Weights of a small GPT-style language model, trained from scratch on English Wikipedia.
Training: a variant of Adam for these matrices, 412M tokens, 6532 steps.
Each number is 128 + 24 x the weight over its row's rms, rounded and kept within 0 to 255. Layers, rows and columns count from 0. Numbers have three digits each. The size before them is the row's rms in percent of the matrix's.

# layer 15 attention output (transposed), 384x384, rms 0.0338, rows 14-44,78-108,142-171,206-235,270-299,333-363, columns 320-383
112:106089135105127127102134174135149112146147145101168125125124125106163141128098113108142154130106117109173138133138121105121168168113123134118132106110121123126129120099119113157134145156115152
092:117114147132147130161126098120141116133107128107121133165172138146117096128129131142112140139121114122079100131108123129121082097142108141125147107119125128136109146151134160137113122093134150
105:171134131104125104138106135134116101126119150090145120122148135098130137113116107146148163142093111113156118137123120141118170146107128109123112128121121120165121120090124154114125141127123130
099:134123137140137071120146127132160127129100108108163148132155137103108138155151167130133132143128096098071100165116135131110131128106078138108144103103067115121101115175142122099129105118148141
080:117130139118145120147142110127153132137126126131102117126129121123126113130146148108141151124125135149092112119121123133132096096154116131128139135110118137147121140169127135138110132117135142
087:120142108138124139098131123128107127123121134116165135126125126122143128113122121153085111128137122105181122145163129104130170132129140136125153107170139126104134127087109114139160148146139141
115:146143112132169115135116117134151114114163180091131125092123105089161091133194148115188137095101125119139097107118102165138135117131171130140148137086112126110131130112118079101127129081093097
104:104103145106138131128169116108169150104111173119126140118140153130136136118100103123125156165101110146112109118122130141163133159088120148153148079141083165149123096125103121132202178085132121
088:124122147125150100122146107130179138139126112144114086106145108131106107141122125086118145132144136128104130112130134117131088112156112121103161131124129129148119108180139135135122116149146148
094:097181127106143094130175152163163146133118130077130144145113165145102108126109141107087128166128108112112136139103138109144119148139112133135138129169067119095105144177128131162148123171130167
103:145151154123143097122110125162121136158165123145095096149151134120084113101132154128115163092129138146123164140114121102149110137142096142138134171092170161131110143158149122125129110177116131
095:116160104158107149112133139161112124161138141116109149104136127166143134105125117120105113078139179096160172146143131058098094173082110113146094139136171097098148101088129110176142114161105170
093:125161136164137116108164155091109106146130118117142168104165125128077160129125146139122117088120129105142120165120114109077129074146088147121114169143108108111101138114108116135123127115121175
109:110119137184132137101194157134109160166096129144133120085161126161174152141092101103080120118131181113103165148161136066135110120110106112126123116166163117115144104131159095165180142130115169
079:110146118105127120145125108111159113091124125122109134123110126093087104111159135125126169128120100162105129142118127116128103137149131154125143129090082155158107139185136171130120134155158129
090:144155129116101102126123143071127095100120158120176141114120111148129149120161117163116113153136114121135123139140114120060138155123127094121134123121119137142121157088107138126097122116136113
091:136140147137135118158098121110125126166154104131139131127136141127079097134141092113138141157142098123119136101140125107166097099139113108136139158088142142160117159144160126068102137114170127
106:118120097150141152125146137152092134126108129169178116078129123134175152138138125113114100099153156139144159119139120100161140110127173084130141127192143106131128077154150121113094070121126151
104:108079116132105151088149140106151153142120127095119116114116090138148086132081078130106138148144175144214163089112144114155142134138176168143168128162166138118122164084085112169123109130105142
109:126149118115185108168131121156123126112162132136127131080155117107097108106134130099133145097108102144126116153133153169163129093108106120131166138157141142107135135183111126103107113088088113
109:118142107148107110136145127155108120075124097123160119145141133167128144118117121131129097136107072155099146162109162156126140101127132144134129095121117106157101101144161134127156165153139128
101:159128125186104138106111085118147142096073139167131088141107105102140150136098153139094129138153131169138131088125130117164144143154123139127188121167159102117136123113095158111114144110104089
114:158140128127134122126174137117107124117136132089169151111093128137144155134145165144180105104113124164126115146085147137115156116122134142140101144129142113113133103090128086147157143083122159
098:144096140094168103171149109187138143085153157121086103167144129119158125154132146113168178128119100146096114156103141124168129099135155124138130113077103125150115106129128137132169159138127130
097:105120122119129152119117139113121123135152162117152119110122099111154132128131106129111130142130143103173135123153137127130150149143165123116123129121144131141152137072107109161125153134102128
103:127156128153123118156202135110093138129120140142106159148178096151099144118138149117121150131137144127117129149117157111127111108123099145115113112129153118148109124127127118159175128154143204
091:135132132133108110133118122078117133141115123126161133160158111124113119124115091123124134139128066093147152158131139113133144145089119161114118121100173154122094129089103161163144148137100103
096:134143107143115125111132179131131092120122107123132172114149147141133167104125079110109107112130174122160134147139131134072171133073126079137122138131134091111150118112120097122113123139124123
084:142114112150124145131114131116111125123094150130145102107117144135155142120119098133100119153123162114154121112139137140132161132125145122137112124173171098132131090092143114123142125145108098
096:101097135126138119113116099150173105128129103129098139085101129111136132143136126131117169095163127105123117138108139104129083147111123179096152118091107119110130115109147127124154122139147139
113:137137128060109106112114146141159100070103117127136090168094119131104133094105095128124129165097083139091157126135137123110145133167133135117164118133093135142131173172100188103105152138186094
112:128138125099104123134134171117166137128132131153153085129100106155103128162116094109111132145130148125176123115121143144118164120122153148122144101121115135124106167077085150118113098176134087
106:141087121129126147105144116087158140132142145117124115134114122158150155132120136144168117137111140164091103136149137135112059081137172095138098118128113120127142103129163160152143094117145148
102:139107148124135120116118134144117127142131092121145115120125124093117129180145102132144125153128133125213127077098121145108170168108131118107140126127128150112102147106139152120128130115111129
088:124106132127125122148139155050156129118142147121091122117085178178116102112099092113118114145125133115116096130137116157098137109135162147109149131135150102136141115113139164098107102177135108
088:128092124122139133134134096124123129127134104100121125150108143100126100149133158123150127129132128161085129121119135130127105109150133116128130131142120116135140117168120125131131114109138143
082:139172132108120125101126152141119134143133117134162124096143135143125119139120109143126129124133130096175115127141132140135152154115138137139154127145134149126122127123130135115134136132122102
102:122112144098128138146151176139116128117106127105126107110075157113136120127150110109154117178124114073109136135180125101168128148142138120099130140103109130105117105106123182174125112134137105
093:157121121127097099167138153131141129127100154115089124096087093104158157118102127099140159150170141142095173152135135156145146107155138169138084093117132137124107102135122146137144083122124124
079:138101122134105131131115123109108124125128138094116126123078154106150113141133153104142138149132131139080129119122131120143119120133125112117118102107136132150138156185123131126112076125140143
084:133073131110131161183113132081122138114169137129144083118075156137138101165102120114160168135157132151134093058121151116118153079117157152142128116162176131145124165168139133150134120136141096
093:130075144120142138128119083088116146135193120106166129162121104142120146156133152143126144102105129155143140103110122073098079137118130089142125138098137124126130113101167089140155111156111118
103:139148124150125147129092132172094139155160093147122111155157138153105105122141140144133110140151142157161099112107099132100177183092127129130166102140159133126123152108140119113113195120128135
101:133108149170165149149108092110116098147160134091172063135093189126153115129115157157165122102131116120119090083112151126112119055119134161128159150132140101138141144121112165146096140137145122
093:143195120143124151119126132142143105103093141122125116112160141158150126112097171111113166113134083125093151142109125166105149133125117139123116082121123124126116171119090138126128160135125113
093:132069130131142131132133098125115139104144109127142121135115154092129111174137139122138143133146125163139118087143129124134128086145123152141127160146128115132139132148138102135147077136139121
099:128156124115121112106154142152132112129077130159103129097114132106108140145140130122147112181125140105141161133129101164148146154151138128113106108157107142108143107094103121121143152121095131
098:137123103120141129106111084116131150137120135138113157159127141075128147176136129150121137131106130145106147121123133131131106142128123148148122118145115134157124124112137102171138091110161125
093:157185110123179115085126130152088087152124095131109115160183124121125096141129142147109122100125143105149142125134137151117149141139099151116118142127130139169118121086100146119128154153136111
102:153147147136106153146104161144110125130133108139111122135208134139148121120125143112131146089115129151172138139141149136144121161152117166113124134156137126096105138120063119126153179112128130
109:101121133127119157143137081088162129158129176126140108096111131131161153123169154080111182160090095125101154105120146126128124133175135114130147150155121161118128099122114092191134132108103116
111:179096136146160088127116113153072125120166154138114147108137123114136135141138132191146142095134121144131126161151135111115121147089092148127123140086173119163100103151117147102167130107133119
094:162145137149125140115116117158101127107121142123122162161164117121186119117138185119146101126157130152090120116083135118142121169138106148135152091129127104111150095196149112115154127113118125
105:135127147154141137097121142145131113150141121169124137122128124120120147130090140147118139136118119076154135158145117124160150117135130156110120134097147113102117100069096112145121128124132136
083:103086143125069121146147174118123148144095139123124172079093111094123123100143087087115143094148140160114142142123097087146085146136106125138123120112142108139122112164129115084099101106156152
094:142137131136099134112130166147114135123105137129152119091140097130108125144141114106115130162134136106161133118127119132169151148106126140124153116117120182088112135125105130120124152106128116
111:143061122142147134131125132137110139121185078122138137102110094077128150173081168144141148099114146185142137106116135137102121065081152134125116124148155116134133115140103109125144082121146171
110:130125116089120113106133134092148123161117148107155135095087139149124096100113146129111140157137120158120132123112150159125165084148181128113133134127150146083117161127164093078162155104163136
107:094148120143116128133107139130123128131101146144131127123140171145138167093146112119103130163143132085133140132100124109136151171149124088129141129168115110132117153076083124135112192135094142
086:152151141119103121132111152164110111145103144114130126096139117159118140126144107145113147140124121087163153131125142117160141154122086145123131123147157152140125131116106150109128164128096131
105:112171117121107132150151121118101145140129129131137078110092145132109094102144101083108123134151160127150105093139122142135096128124143146124146149107170143134136166167149155106100152122163129
095:154094119104088094123107122137153140121108122129127141148123137108104112127147106150152098124125112132114112114115132134098108156172145125121147139156091139121142104138149124125146083128166116
114:176110151141140134140125160180141135107110112120161134092142117093121173120133156075141116104192123142117130156123098117137110175169118108110144125091149112133147114110142133158117117105148120
102:112170114132122086110131102104125194090134152125120130167119139153132191149125174102158136096159140153130140147121138136114078168170119120112138127126099122134099157170134103124153155113125139
101:159100110183130107109137121142143164141159105155142138092125135145134116177088118077141144117121158111186125132157123129131156138106119147145132166061119142155112107132135148123128087161153163
108:131097140127138134132141142083181117164150173120166166105109144094148123117118152158115154108156134109132156126139108142116116149139100115119108116142180104178144118136153158108076135152165084
071:128097114145119119129125105128125119117120141103072131124124152120144112120125143125118126131127122153096129118121140137127097136130112118134109130124132143112112121188113114124148138125128111
085:160123136124136133112139145133109138148139123115176141132108113150124137128110103124100098124131117102183121149155131107143151137129158134112139161114132124138112142076129113141146130126132135
110:152126131127146114078169112132150110137128104161114147128153086141160135125128125142124142122065150078181139131127125115133126120130139143135140126109138116113160125111132139162181166146102138
116:115140125120118159103101092119160148105112113135158106173139100077114151153182151090129148142109125175108167152100111135118114104166145129108104147139110086122128126117140135127134115131134178
081:141116144151136117115082094106143121139119135122068119129117148112131099131136167112153141111134140158105109132107125150121097136146100157128120107117152141151132159152130143127144133108096112
093:099113123143096133131140111102165134112123151106151181115099164093124105139115139152098086127122101178183119154199133124108105173136119131117110140156167095135135140121113138127127129135149119
108:148127129133088117141116130112108129100097105123086103115119141148126127113151134143156126133145100186110097108126143150108114163124129111144167112098158150104115106168121110102140127095101037
109:137091122110124112119132130107147113111127141127122134111173147150124104101122087151136103134130096164126089101148110153133184109086120157114142142123091170124125092157100101118127132067144114
115:120124118130136103148123152117100106133108156122121182086086142132123150103111129175125099125159133092167128110137124134128122102094141123148106111130154197138141114120138115073098157114136106
093:155191138074153153105130124086133153120137197135165143083099117102133121127151117099142109120157121173099135132122082142104157082128151142094132110139108107145140130148127147136127142109131142
084:142097095164092110133143117161155101116128135122089127125143135143132137152138146139115152179160121128125118121155147143139075135133121124162132130135168151118142135151130117123121105115157104
094:119126129146137131113161125124148118132099114153172124124155132117160100159080159129116156117055129143106113150161119122106159112124117138137114186161112091120097097117156133117157124139135162
092:109087135162140134131117149142116144108095146148102100135116095107166136125137169120168146129131149143079089138123143157128118118123139133130146134100105148090135100163104142125141147118125128
110:112141115117132149154141128089115121153146130156130129091102146147101097128099140150137076115072159130125121111124122145143106106164161097112141117111109085112149136131103129112142147146119123
097:102150136104187152096153128126147162143150126124113128091132090118099159139121118080140090132137163163173153166098144106105115111119150177092100123147141094121142142121088146168141126102104181
120:123132128119146174118140126143125144125155121130138130134152080138100115165139119069156126116120136118132135169143115104127089124161100133118162122103104098134100133130129141090175104138083152
120:140131121107163149114090114109073111105143120142157117141130094157102158154124055139131153136117104152135119118121132115104094132148145094133106108143137114103142140122075110148133144136169132
093:165095119092123141166110148094096112180183144105115122137122103143111102102130114110119131126107119103148150117106149104141103112123092101138116088102158139133100164123118110118142128136108129
118:113134133113125152135133118111154122163124093171128151089100132143120096143079100118124135138086115088158175155155128106078159140158159106111110131167149155122131156114121133108088150162169137
097:162120124098130135068073087110140157142147111137119099153133137112122128134142100079127164076114153184098162102093129151137129113127127111127165115134117126104108118115113150153141114132115132
092:144121128106157115075157155130142136175155098150179121140163101125143128142128119109121127131108131111176113156131099137133168112134157139124131157112080119129123121070148146142154102141114164
104:143135099092138084129091143124100109131153101075110099136113164132101110150137158143094119114148164153073094143153134154120112123152112143120145107175116137142127135159131071079151140099135106
122:168100119149127125124113100125142095127141135143147121179136130115132123158116132139139159093172134180082118155131121096093125117090109119144132106111091154110136113086119146120172109122180135
097:089142120091166144088140148133130152114132132129140134117149088128137102121084111130156126125125140129179149150126110109124156118123165152136149122156107127182121156131127133121139117114099149
088:158163122116150164111135132110130121139117089164176130133152133151128131143126111116111104126103126143165120115111110137160142074140141149137118118107100095134120157061110137151138142150112167
114:150059155104175160128135107078172118144144131153130142145158114129134170130146099116111153089108102161124160105095118105139093163146076117112108124137119106133139121125142153210113090103125095
111:155104151089172165133137100121162082129126091132175114071137094161134169139125152136169136091131138153189124165129088109124098153120132132099126096085116116121129107098149142138133128135126079
107:151123124120090127140104046104125175145104153088149130137155150162145108101080098126093129120127085102103148126108155118126129115102063147146155125159123131185134123149136093180137129133139134
092:150165137093128148157110098083143081108126146106134114125128109163104145082136104102186133098126127132155167156109127115096158127128112096122103113116139142136128123118133161145131132146126142
102:153127135112149127139119113169157106109124096107119146114104121126134140128124138124138115115099111116098120162084117156124088132100109135123152142130136125117138165131107107150201158109075118
081:081143121124141155152133086121129106124104109102118118131109105136115120121133134109137127123119156145088111121111114111157116101125123115125144135135096129117130126194139149134138126102136133
087:152181123144101106115127144126143170109128136137145109163139157118096123112106168169099125130147112104153143152155139127134159136157104147118125114180101109121133150064098112103117127169144127
101:131110133117130136152105081119141092091106134073143086084094140104156087097161110099153092119106110126137159101136132152108153083122120138121146157096111127109139151108114104135124148085131081
100:147138134095165130146108129138112087096124160114095138119135116158101085082117149116161142134101124160128115118108138120141091123126102109131122111086142132116124134167116141136136187078148094
087:079138122131168151145123103098131117137100100118110124098138108112157106159109141079152141116116155119134104091118118118122109076116176103104171138115129096091126158182130146179132144109128126
090:133157136109129081170128119204160115108130125109141108140144124152120112104135158111127117115127136138093101170065114132141076099115134133128137104164110107125127090166143137136158127160127098
099:113114141120123091132153131205153138138149102151173108127155070109102168107116140182107161115142155144135134145123124113148150142144160139154148132157134133140116082122131113102148090185149116
110:103142128124128135118142149155155083159127108187125089108152123121110099202152084113143103147124132154141111130144119110128109174146126156125163137160128109134132102124117107104087095149129149
106:124097099152136131094119111098120129162138107125158138103124146093153148133154138139104138121138138132104106148129146166128155083119156160135145145142117107122103123120119171154137138111112151
100:095127146174111122134146160158131133125164092149155144074129127106140152162146148124060132154127149138090124155157139116149091108083098134104135133149120076114131094135145099142131112144131137
088:120153119117125136151118095107136082105090146115125108114124108147119138093114150118140150096127140153078122130063115121143130092137131136137135129128133154123119166179122168133157132124135093
092:147180127088149168111148115098126112129126192196135146137142133190132102093145121114135100126116129112141166103136120111094131166149134041133106132103167120113136159119133113107116124120115113
088:126148116142135117139129101079089120149137145105128159150127132138126127080141103139105138090156140090141133110102129101156150117111124103124142132151130176168124116140199107132149093125142153
091:126114127151108122104149194141106134132134091153124075064151136121112136149152095113093098131130170136136124093181127131137147128080102136118160157217150078152132106124100111130111115137105151
106:130083132130136123102126137107142124103186112071141088157119090136152098085139103148130122141111156146144137161170149124149109146158133164130132104128152078105123117097141148120108147138144117
106:105114126128118132179125086160100115068199105140185114115108116066121113113124115086089126123121092120169168133128142115128121104086115135165139123142123140136135101127104165126129109129133115
104:134120138200163108100134145113138182119129161147068137156152167115105141123118132155105130129104122104111124143089112114143131130101089117109114141159182110157116123121148109156163180124097149
098:133113117155127136100115124096147165043102127127132111222147096092169126133084186133146127128163125159112113102142126138191135151146125188117177143170116094114130159124089143130140133120142079
089:129079133148124112086160120152113112098139140132165173091127104133173143136151128161117104130131111158085130139133138133138151146138164115123141147102136104128131092098161121126120130122140124
094:118120134154155126201143149170132119042096130091094151178137171111116153136124129107186159121123109139127147151135110106113111109124174120140137119077118188129137130105127123212155192119158164
080:102148123152177131164119127095122101040145128168130128114122137145132121123180118124172079153096120106136124119152134104113113126139142100116136122111112136121132143087156115149095153125119115
096:116136118148135125146136142196116112103116065140119155129173112112099170119124105124121113105115138107154135137132119139107097146078141073135105075136161087125157089177175147144135132180118126
101:102124127162174166126144138147109096135120166126142170154136139114139110066145130129114134180137183063109163146112130103120125122123143066130088110129150162100149120158171135128169159138112109
103:138114133147127136100129128094150121154151156171102125107123147113123073127160071131148142162127134139149145099156121112095162140154143134121102166093152089106116136078087112127095142131114128
084:146109135136136125120103119137118144142135149162139135070134152150126096138180132120161115149147116127134110092168115138126115118144114143096104149140135095109133086087105106109094121141142113
121:140110136152131143148134131086113082135117116087091098104126168118096118167138158111184164116145152148122097126151137146097092079121156170126171154154117147115131168117066142145168181089152147
101:084129134123123143130137072134149160110115122114190119137099136109125125134166108139102132090140091128180126153107161136121149148170101136111102109136158117146128162082076122149112134120140151
097:159132105167108139110119106118113161141128170141126106124107146157144151123113079119139112114131152162137155116129151088106093170133105153123134104121157114124133160168124130155120116101151140
103:079138141148093121110149135146123136175143094107168152107121121149106134166168147103089130134144132095214124108126099141141153151136109144115142160109143080150132126128110122071129137146126152
104:099096115128107126119111123073106109148111136138132109139162134144113078079118165155130116169136143118131137140116126115115134131110138163122094139134128142146109116104104106133097156135129133
071:149092135127130128137152118122109127139147130106101130152141136106141112116131157161158125138140134141089121127123123111113081129108117134124123135130129125121125121168135132142138097109143113
070:117141135115147135119150125134151125128129144132148153123114121122125149133124090137118121135098107094170128157144131139128151143150143111122145136107138143135135123105118129111132132137113137
110:138109121145135110095122120121161120097086114119117129103145124159157124102098174122169114155117123129145137115163142109122165155085122132118134118118163156118130134143089189149144160144117109
115:117149110098119117140124156079122140145128161125142132151108111122109134151178140111080145131153094146123151128103119141131114088182152143132111152107103117128122158082107113184099120139125118
080:149136122131121109131125121097107147133141104119092151165128138098120099129134173133144136114128122163125124142110133110122098124142146149120098131128109121118143134145129142158120120121115127
116:116108110086133120152147101130117122107166133149142131207141137097107134159159134119127098101133105191132147146124137113084075099103160153117103154163133092118126128131136152139150113155141096
091:154111129131101109125139075154118149110164075114120122151122126105126138126123170151145116079137136178101118136135132096133087080096089111137125126125134077130120116120144127121182093093125103
113:146113144144166133131130098166153110114158108157133157165126120130138135166114088113123140159133148134095138124132104102133153114114128153136142137118136129124119124115167153106129158096125123
093:132097124118150118137143111136093127128123104113175129119115173121109140106136118113177140093147127149127127112129131105163133078074180123148151133156133165121124149138107118094096115139127137
088:153123123065161143127140148098132129114119196114113126103099113102147128117121108136134159122131070108121148129106148159120154156166161097134125137165097164134114160080122103147089139127147122
070:129088105152118121111147097119109111133135103116111152141141149112139100130142159145144118135157148149093122128160135092129090090099123137146098157136132117118144118132117138108132099131145107
094:113130136134119131101116126134138086159107153173116121128152127160094113164113161123117141188101139089152131129126078145146132147140139138135122164120136131117125111097112097109161163130095114
078:109127106142129107122090119134106130121134130131127095086124161155137121126138193142157111166151155159143095127098125163115114171100138137146129094147114097103153136171120128136166116099125104
115:090113127109154127128117113136125128129121135144104138117124107113118087110089157152164081175084135099145125144145136172139162141130130139131149168133138146154125115114127163126161138138127159
102:130133121120157139102149172115143155150103141140120148123090114090120137118132076136132138101138099137135159112082130142089103108109130123137113127127140102125129147105118115134106105148144134
120:136146129100121134151116116152114117169131128114099145138153066123088116133107205097179113091155150172120124157089122124146096084115092136125131113117111076124120142090143113105178137104101098
121:131102131171142121108119131121076105121164143144092097133148086098151161128122095149139109169090096150121116133135131163120113151122131175115105108111118109097130102140104109140160166138120128
107:146158123092147138127133118101094136182174122095113185137147076089128109100116118134145130124102115109126142135137121104141101132142154105109111097092098137153139110179144082128131078150138127
106:090114141104130137102101132123157106144113146129139108112163134141135115156108139115108145143103124135166141116164107143104156169132177131106148121139167140135124153093099120133135144143141108
093:127156137140105120125135151091135180154131113094114124136117133110136155148155123118071129074149117146149157128130125131125100119171145123131152142089137134152120121139135139117122129168111129
079:125129142118130144127163155132168117147122108109153149138115115089134154144134097132091134121108107103191125127134138139132139127162138123110126138120134144117137139109135125119133135150126097
103:151126135101144133124125113119136121129166089091130123186116117097119119166142121138141124077147124144086122126124164113120084111114124121134139158151113104106123136138156128156144112137148127
115:185103146136127127099089137110096106175131114169112124158178131173114146146107119123107175101150111156138089114104099076106110117103116118118138102104150114101129137122174113158131161115170116
089:107165134144140140127125143142108174122107128134141177088125125158071146155121159108118158122145135124128146145113100097154143111159151134138143122094110157160115161117123076079101144098099176
082:120128138093160128131139180150131088131106153128112168143122111147130132142133119115086142158099101085161144145115128142177145135161156124119155150105140159142128151097118130130119147145094150
107:135108140159112116149180137082120118108112077134138129145129143117137132170150112131084117139105092127197145130109104124096109090163134170120100163083112132152135106136164201145102119136132149
097:152100126111128155140089111106111119149125068077113095144128157118123122096101124137162110104158155151125113137146138110141163175095114108146154097111168145163123174091108191140101145115115093
100:121158116105112125088154152121123126102120089100150125148138150148124130132089115116166137092113105155177085138118132128122188123110142122131143122100118124134141123072111151131165127158148117
110:153043135159130151145129100121106144110156129067120161145102168134147134135116141116134116125160120127128107147107124087104148119141113099121119124125132127121125132126108114145128143105112160
098:144165147120171145162109113120135102118173146067118146131129163147114131114110099146124130104125133088134159161144159120111137158076081074134116125100128130148130169135138126158116174115134111
098:143101123162134115095139110115132141142131087070100179123160149096131092099131168169169105106122143131144128129084101140129141097139119134123134116169126086116103101104169120109161165082094117
082:118137141116148137153143095145130140094118137102091131119130122138132113137141158098117118132120132158090142106112125120123097078147145106116133132127089122132137134177101119117128117112095128
098:146131120135125107121130167129119141122140114138176103145120139102128140107098126169112145123146114088150112136154120134125162128125144149134124116133154128145124124102118125115141134150136133
108:139095118080135132146092124118107086131135159114141104137151177104099112129116079119126099119129147135131140099098128138116123180142115119130148080155190154142144105124153116125093152078142085
101:114096115118135146151121135128140094137134104098130121075126142142083124088122081115171121141153112139127095116150140076134146131123083126126125122092178120125133124142138116131120192071110114
094:103126138096148150134131108086111139147144150091109128127127125122121115139124174107150106130145137159132122105102131121128126100139137097120147111117113109115130149128120098116113159117123116
104:116157132094191149134161134188123155123123122075149137160107174116142120083131183159079101150134096105079143129078121119121151063190156098124134123147082090166119098141127118092137118162122143
112:130129146124145091128154136164150155127121136117112112120143103126137123116155158131112124123131115131128192179107142136120139123188176128120118106154084129153123067120116095108161086189117123
102:139190123141149109094127143163146114108143118189092086131151150113123136138122138120106106135105119144139121102148132183128112141114136161127140115140129115136115111090114134126124079179130143
091:127158134119138118083136121128146165141111132106162146137125096085120131164096142129113116100159128132147135141058113142154155066155125139124160187161091088134128097090080101090143145121133160
101:134131121118122127081142162136118151153133097147143082132118088135092172148116144129113164135143125145096113138135111123137132099113098143125139091109151089120132086107125145132177084165135168
092:091153123121152144161149121128115112084120149127099153123140150120119104141142155110113102143110115140113158119102132132138086088156142092149132147101086129148140160151129096118114147088110119
095:117137135106147154153119111080119110083158143123163142106084151127130157121100143159122131117093142125179137127145152160100134133127144065128148146150133114131127187135129145128119166102130108
099:120113131120164141164114080117131150085102157085094164146081142139163116122189141132108111129098102100110144132092103150117116104176167067115135108111063148114138151145135148150110103102115104
106:135138135168123117092132143135125119145116140153135103065127102167122143142139099117064133137117134109159148096138116135125138122123160147142145127169119115111124108134149121107121093150119153
101:151159120071125146122153117138113117130137113115158125155128086112139107123088119120100137116160140139136134131154162092168132158134113148130131085124172079153129120108077103150138125136121111
121:138133119096129129150125102138106101146145133116142144137123107101159095115167127138116149122153111143135162141122118105109114127165127112110159093121135124130132139158122115102120132118125064
092:136126129124081109135160122171124116163098111153127147138137153090096172116134121107146119152105135141139137136112107137149090096104176127143112144088095130134138119173171140133106151131128101
092:147122142130104138135121185126125088132143119137132108164183049117162165108075164119117117147157148167130141117164120114156119151097125140125135121120137116127133104108112130106137105122132105
093:143131125163140105105173144163149133131137084153157202111178142118111165120160079093149150101117140126143116190165140157108152136121115091128128150111134125157128090098169088129104113128151172
095:109097121104153133187148115169137114126167137104090126159167107160108131091136123111164157103119138132104142149104144084100110143096122089135122108094137170126131128135153132147135178157150116
100:127155119093137120163124157111095110130126141144143070177129130134130128091085109145114145126164116136140125133138152144104139153136137124124136107115160146164130137101117148122136178163168103
096:137136145137113115147145096194139118054155069127098133155105107111102142136119129113123127151138093163155152168115117155128127103093108104123108129147095130101134172118106099118194137142137142
104:116154124082139114167120113158139105098113144090095153126153133153137087088118104131120116134131110153141125181079136084131122138121123104122096121067133160083127154172116118138163192129102078
096:144133110107162125102107137102130104136185105166130145153141134080132128128093125141164150088135175148144092119088142155115153142101125136139132125132152103135121135111115145099116162102123111
098:139146119124114125124102150132119106152143126155142092100120147150107132127123131142105153139133154104161106074168154156145124133116117166131113122140155116136142148102142142118128124155158117
108:139144129091132148127138118094148127152132147165094082089151145126119122173126193132106127143105147135141107079112148111121121118135157156114119108158124087125132083095104121108143135095133113
# layer 15 attention value, 64x384, rms 0.0464, rows 14-44, columns 320-383
103:132164103149123117133153116139141125146133162128132130179080146146088145112126141119143150112128131089121130095150135112147129147156112164117142093121179132129115138118144128148127119148135120
115:162113123153158136128107149125149101119119118134089123080131172120183166123093122137110141106160089149136128123105157171143142130101120134146160159133126145135146155108071136137078101107123110
094:126128106128150129163154128139124139148150126112142114130120137145124125148145144089097103120157134076090147133119106121161122106166104130155154117129110122167115133156124137148140140173118112
094:131095181102143166086088136148096102116130107137127099142148100154104098117182130181152166140123140107141118133102117130132113117126149109113157123172145134090129146136114133149105127134139145
085:152116156157129118123128141154135144173111080149108110123119146188113163125107100163077155127151114091140145148142105154123142146106102105113126122113187134089104119104130126142092105155103132
090:126100094136144122119135094116152180143151171185126160164133135128120113148141136080171127083118138179128162157126129118157065105134118140122122126071132142176123115130112163131168139102124126
116:105104136117155138147112137132173129137141147108149130137142155148157132181145141088123132119127081123093133144107176144118107074129128067108143119138092124146087111128083177113132132121111098
100:101111105162119137137148149100112106126129127142158138098162142149165106139126122136156146142112155089130138107164154090128153128151120113151136120119154119109127182172125148132098135140114169
085:116091101156131117136115162153117137145147093139119118117059127133130128099144123159127132137134115119160124176148149143133159133117136142114094149191143117113099109135117106133084109124131160
102:139066129105145132101123098153082132135152114196121106084127128179116106127141121136124109113117144133113128142141109114163122125116092166117120128067210139117122133129080096142125132150132127
108:149136095111122137125137177094167168149175121146091132118110151110077159116121150144099118145149121157101128119135123150140149142132132132136079132124119134143128127116103119151145135125146123
109:144140127120132136151165118148177161139119162151082099138071111132106131162134119096147118129144092138117113121091144119115151174162139122128126104099140131143102126105146114165159132141164104
090:163111095114144133115108127159133126132096096122132107149060142129141113090125148152157139126100131160135115138125078155120123132106144126089092118169181145098158097149082139106145112133134123
090:153113075156117137089125112121171170094118156148114119165128136113109123091115150133192140141093114146156143130157142084145132142106142108149141135130153148103159091135125154129129150093160107
080:121120161138147167149137147151131120183116080140140141117091130150129149117153126147087122142188148088122132111147090127136149127161109095112108108129177144168090135102126096135101107173108139
101:123118159087173152154137114132135135124132163083145114133122102130098098125089114127110126104172149084133146137125112128129114110149109096152173129113100141162136104140147155117112122149147117
095:128167162102148132141114168134097123115144134103139078089149131182132203100112118139087084104184124097124121126134097154111119130123158133122132141151144124162153113115108111124092092151110116
103:126112132106139109117137110140150168111124152146106113188116132110117119170165123148169112132167082113169138133106159131115127117129132167110124143106103075147098133153152108120151127107135133
098:136120127094102105114128127154155138108119160114099149130106115124128099149126130149135133116098087137092136144154107092117125125109103115140151142066128101133114123122184148127136083141136116
114:087115106119119178140126137117110096110120135113093139116120123095116165091108128145098139112138084150102123136120125153085133135120106091139123166104104137107128112095142078090116149119115090
112:125086152128145121148121072125117183147145125085112124118131117092153124143111147172101122090099131172159135133125099126140113147131098167100100122096155112126137173091172138118122157159122125
090:134141125102133116139137153146147157147118123118113130168103128124168128140139127159119122122075110152186149125116105128144124128123136133106128129088087121184137159129111101101119101153115190
116:122141177067094144102156126141147116118122135167133111165176123133141083142123130150114101133094134136149114119109125105118111139177128167156139099159099120136120143136142131105164079127143124
092:110143107142118124125122136106097123126169090169145124118176128133163157122110142137063105129112116133132107142137161124139117114139108156101113151133143135130126164126083102157127124106107150
093:106141104142096131151127087125168177154153136150121169197117118105123103133080152110119145093138131115147109172106143121107108104130102081134104130077098125201137114127163125142152113145138128
105:117121097146155206138159153151190119123131135220116144132122114128148154127153109148107129130135107154135133112138116170164136169123121147134119142080146120120120143154104123143158127115152148
116:153127131151141181164129134134104148134147159115086128126127132107113127107095126141088127126088130116150128152128122050119141156144126122094110145152149097100160133174148131132153202141136114
109:119129103117157120147149082134144125099128077111153128112096103103109102120135107094098120104121113149078144122144107100089137109129121123140117096126100130110149104123142124117121142104129116
082:120122107106138097152146059137135145130137126093124141181108128098138078191159173108183097135088120117127134117107187091124104104120116138134124126085103120155117146173132133140137153118138155
113:122148120201124116101167115112109113142111103140140104165124166097113132170136131140151202142093108101174113127094131164116111137137151130130122122140145094117137116157183078167145136163123122
098:134142140082125082119145112083132144153131129110132142091167138178114121112107132118116115117169164133146145181126101133191101146114110103104170145146144156117144127079157133124106117142120133